Each number is 128 + 24 x the weight over its row's rms, rounded and kept within 0 to 255. Layers, rows and columns count from 0. Numbers have three digits each. The size before them is the row's rms in percent of the matrix's.

# gate: layer 21 MLP gate, 1216x448, rms 0.192, rows 193-207, columns 336-391
# up: layer 21 MLP up, 1216x448, rms 0.204, rows 193-207, columns 336-391
# down: layer 21 MLP down (transposed), 1216x448, rms 0.197, rows 193-207, columns 336-391
gate193 099:137127124096131126155155139091151129111173109185146141104119106118090173112115098127134128126139088075128142163114122121117147148180095120113093109106112137139122147133
up193 104:201174135129082138121102142130153163136126161160158071114140140104100108083138104146168080144116125170164151075159115130122161096149147100161111107130099130112095098140
down193 106:120122103094121130093087167127167121142134123139139084102113156133130133137147114143115137125101126137071128129101099108139088116144168151108164108110118123105133160109
gate194 105:113151142113126139107125132140153127109145158104126102083146104126172137128102081115103180126145104152146098135080132116133109107152148136142133127100127154117124111134
up194 100:139171152148123134108064164121160142136163137133125150140152138141107160153090138115112136155117146149149100118128090107147112099138137107109147133170140170150143124182
down194 100:124064136135139139094142154177083106126116171129154124171155123120130122081140120125092188179117126171067141075155111109104115133158113096108100144131126129130110125124
gate195 102:122139126141092171112160154176165171104158136118119148141152144117153127125134134081138124111104114163103097118101105166116109166159127193162110101120103162162108137144
up195 103:133140113148116101145114104078149172126157147114162109071065133143066145163119135131095158182131114156147135083140143134124161127162137119139072118162060137154107100174
down195 101:139122105123151135105152166137150169117100080100100167144099119143172183105127134135131183116161146106138138144151094131118154123148143130116093114119112148141153122158
gate196 105:139092127137157130138108140151135112147152138133093119100149078114122114112119161126143112098193135156117139148125101134129154119167135142139128108074104158124122104102
up196 103:114080128109118182150118175214136139120154183108117088127121139138142140127123084134141150129121123082124142144115139166129098141118082093156180125101135130132167101110
down196 103:095142068125106110152124103124146102167133114112141148128130105116140139142131113176120152139134140129100138112122135121105145117144126160099155128113123101143118116117
gate197 098:119131139107110090150086137161169078087101098111109120120124145167142125121126117133107171101167152130143175124094115112113160132130122127155087117150151119123106155049
up197 099:152154121132099109126118099124144109115117159073151170121132107119126108165072148110110133129139136152116147123121164133066114114156119132163132130133138115164129104148
down197 099:132123121068159125127123123160099114138109109138123135160140183085149157111137128107184110144096129091194151097110142105140135145125151125131140106129162118103133197129
gate198 104:133101126103155108096112125113153133154137149149141165126131182123166099135106093129115081156105090103114136111125129104134139100106148156165133143074155099183158121150
up198 107:131106098113058145116113138101102131112114089092127116115128098091136134123191147200094148142113146170113101159137124121109136139134113102114122134140145129120147139144
down198 104:113121155144118136157117149132153112131142113155152138152168156165091106160119159105101164132088172139152105123152120118140094139101172136131154141118132153111120100092
gate199 105:140129119154113194102115133102152142150141191122131139152132137138159115111120119156162085139119113158086103084148140136132170107105144090128151099120064144099105144136
up199 104:145172130149122134097112088166153108141158157108101108152140096094123115109110094133159124106146117139155134144125170095125146146090107106172159161095121136143107126135
down199 097:133133154147128123130152133124134139114147167150145106187132126112133111080120133125148102176153111152124117166152135181137139118145146096155115119106091112132086098089
gate200 104:155157138087113085131211138120119118106100109090109112129114119159106126137148122117101093145152152140113125094135100090104132101133101154136151111114148119148117103113
up200 102:114108124079123133121127138091176113113127128155117079136105120157137121126152168132133132128156100116128114059136119109135113132097132114183135080168130126131098102139
down200 103:117090136126108097102134141168156125124123097175084080183080135130130156129121150142093123121099105154124151114099086110108076108109118093118150110157093108086113125110
gate201 097:186131094090137186144080141128161126120115173125101133153122114123094127141175160144185124131158117148133116095126103132110165102102166135103092131091128158089083126149
up201 097:136140139139166160117093095169154141148076140086116124105099127139139169106140149129102147148150118149182168132124123129157125141092112142155129136110106103124126108153
down201 095:082129128124145159136185107089138112140104130147127149128186137101132099136098131114133148131163152162138114128144161107151107156151107097104155152157139098125141147127
gate202 102:116133151151175134109118112070136115146130157138149125150121162161124097080160117155158099137094148098129127094122158121141134106113113127122143140118129122128138127132
up202 100:147095088145177129104097104166124093106077149104098106091102091121123125131151117121136105124163136115112157111117098130136097116087131135136110112150104102132163102164
down202 098:109112138118166124075107108143128127136117150098148144113142103152150145084133115082114130127165152099089122093138159089092106104115171113142152121141114110118072148135
gate203 099:144119162100134140155094142146091134140124116122128077104135125161148093128136086090147171086124177107140096130142148075132136142139164142096124124126159157137160134155
up203 100:108119114120135134122097130100145133134120135150135072128154151156092126122137081145131125134128120150135106154115120080165146154166111135081133140110104142121134142159
down203 102:139138146151149161121152106142113153138164120138097144110162108157120143112122128139133096123125131106154117141130145121133100122134164092182106089101146156118079130103
gate204 106:105108131106128115119154135103146128124119130130134139135108067137084111102128114102134122128158119095148094124124171084105112106128139133131150110158137167109132114141
up204 103:159120156127131141128090112130085096112090137157124169108116140124144115113135100108153099121119152101158095134164090157141137122136141156119113109137113155110080099084
down204 102:114144142114149102138107126154126137177115130137141151127138121118149127134162104112162151121114115124138137142139137124160146176154121135139161136103135113097150128120
gate205 094:109142175136138090135107157132125154125126101139105075138087112122120150097114105121085123155150144125123164134140132158132133148148134116132130165160104123104123114094
up205 092:129156142141068124106131117111134147148103141093152143133126140142136090104126120162116098129142183141114168108109149171101171124141135104110114135143134118141062153084
down205 094:098099135122137130113108130147121142143137136133142115131118133111148140123144161093163093141123123119188134120121094096115133102114161145137176102110076127102099151129
gate206 100:102138159130136135163103124114140120064133125111114138123128095135153140133130092155130154149092113123146125151120106134093074107128108137121163124102132131144116093100
up206 100:121126135083087114136084134111121077097134108111100127112097150162124129155206120144107119110127135099147105121127149157156094136105136137119100136109118115113137136135
down206 098:133131087112127077131077135145098143081128138129127171094116119112081168065111147115134095103161109072134115099122114126094103084102134151125123141143133137124100164135
gate207 105:135110159147154118118135140135116128118118145136107135148158133177130127129144155152173136123097096127130169115085123080138120113098130102116131173128119150123101135137
up207 105:120190096112133156095142144122100150108149105133124087097134114154199132145102134116101109128134140154169100151144121127120118179146114155101166120117100144140136075157
down207 107:111150176115124148132138117103118110125133114118134107102143098090110134123092147129123136137134122167133121125066156141144132061099096161101098096122153125135160162153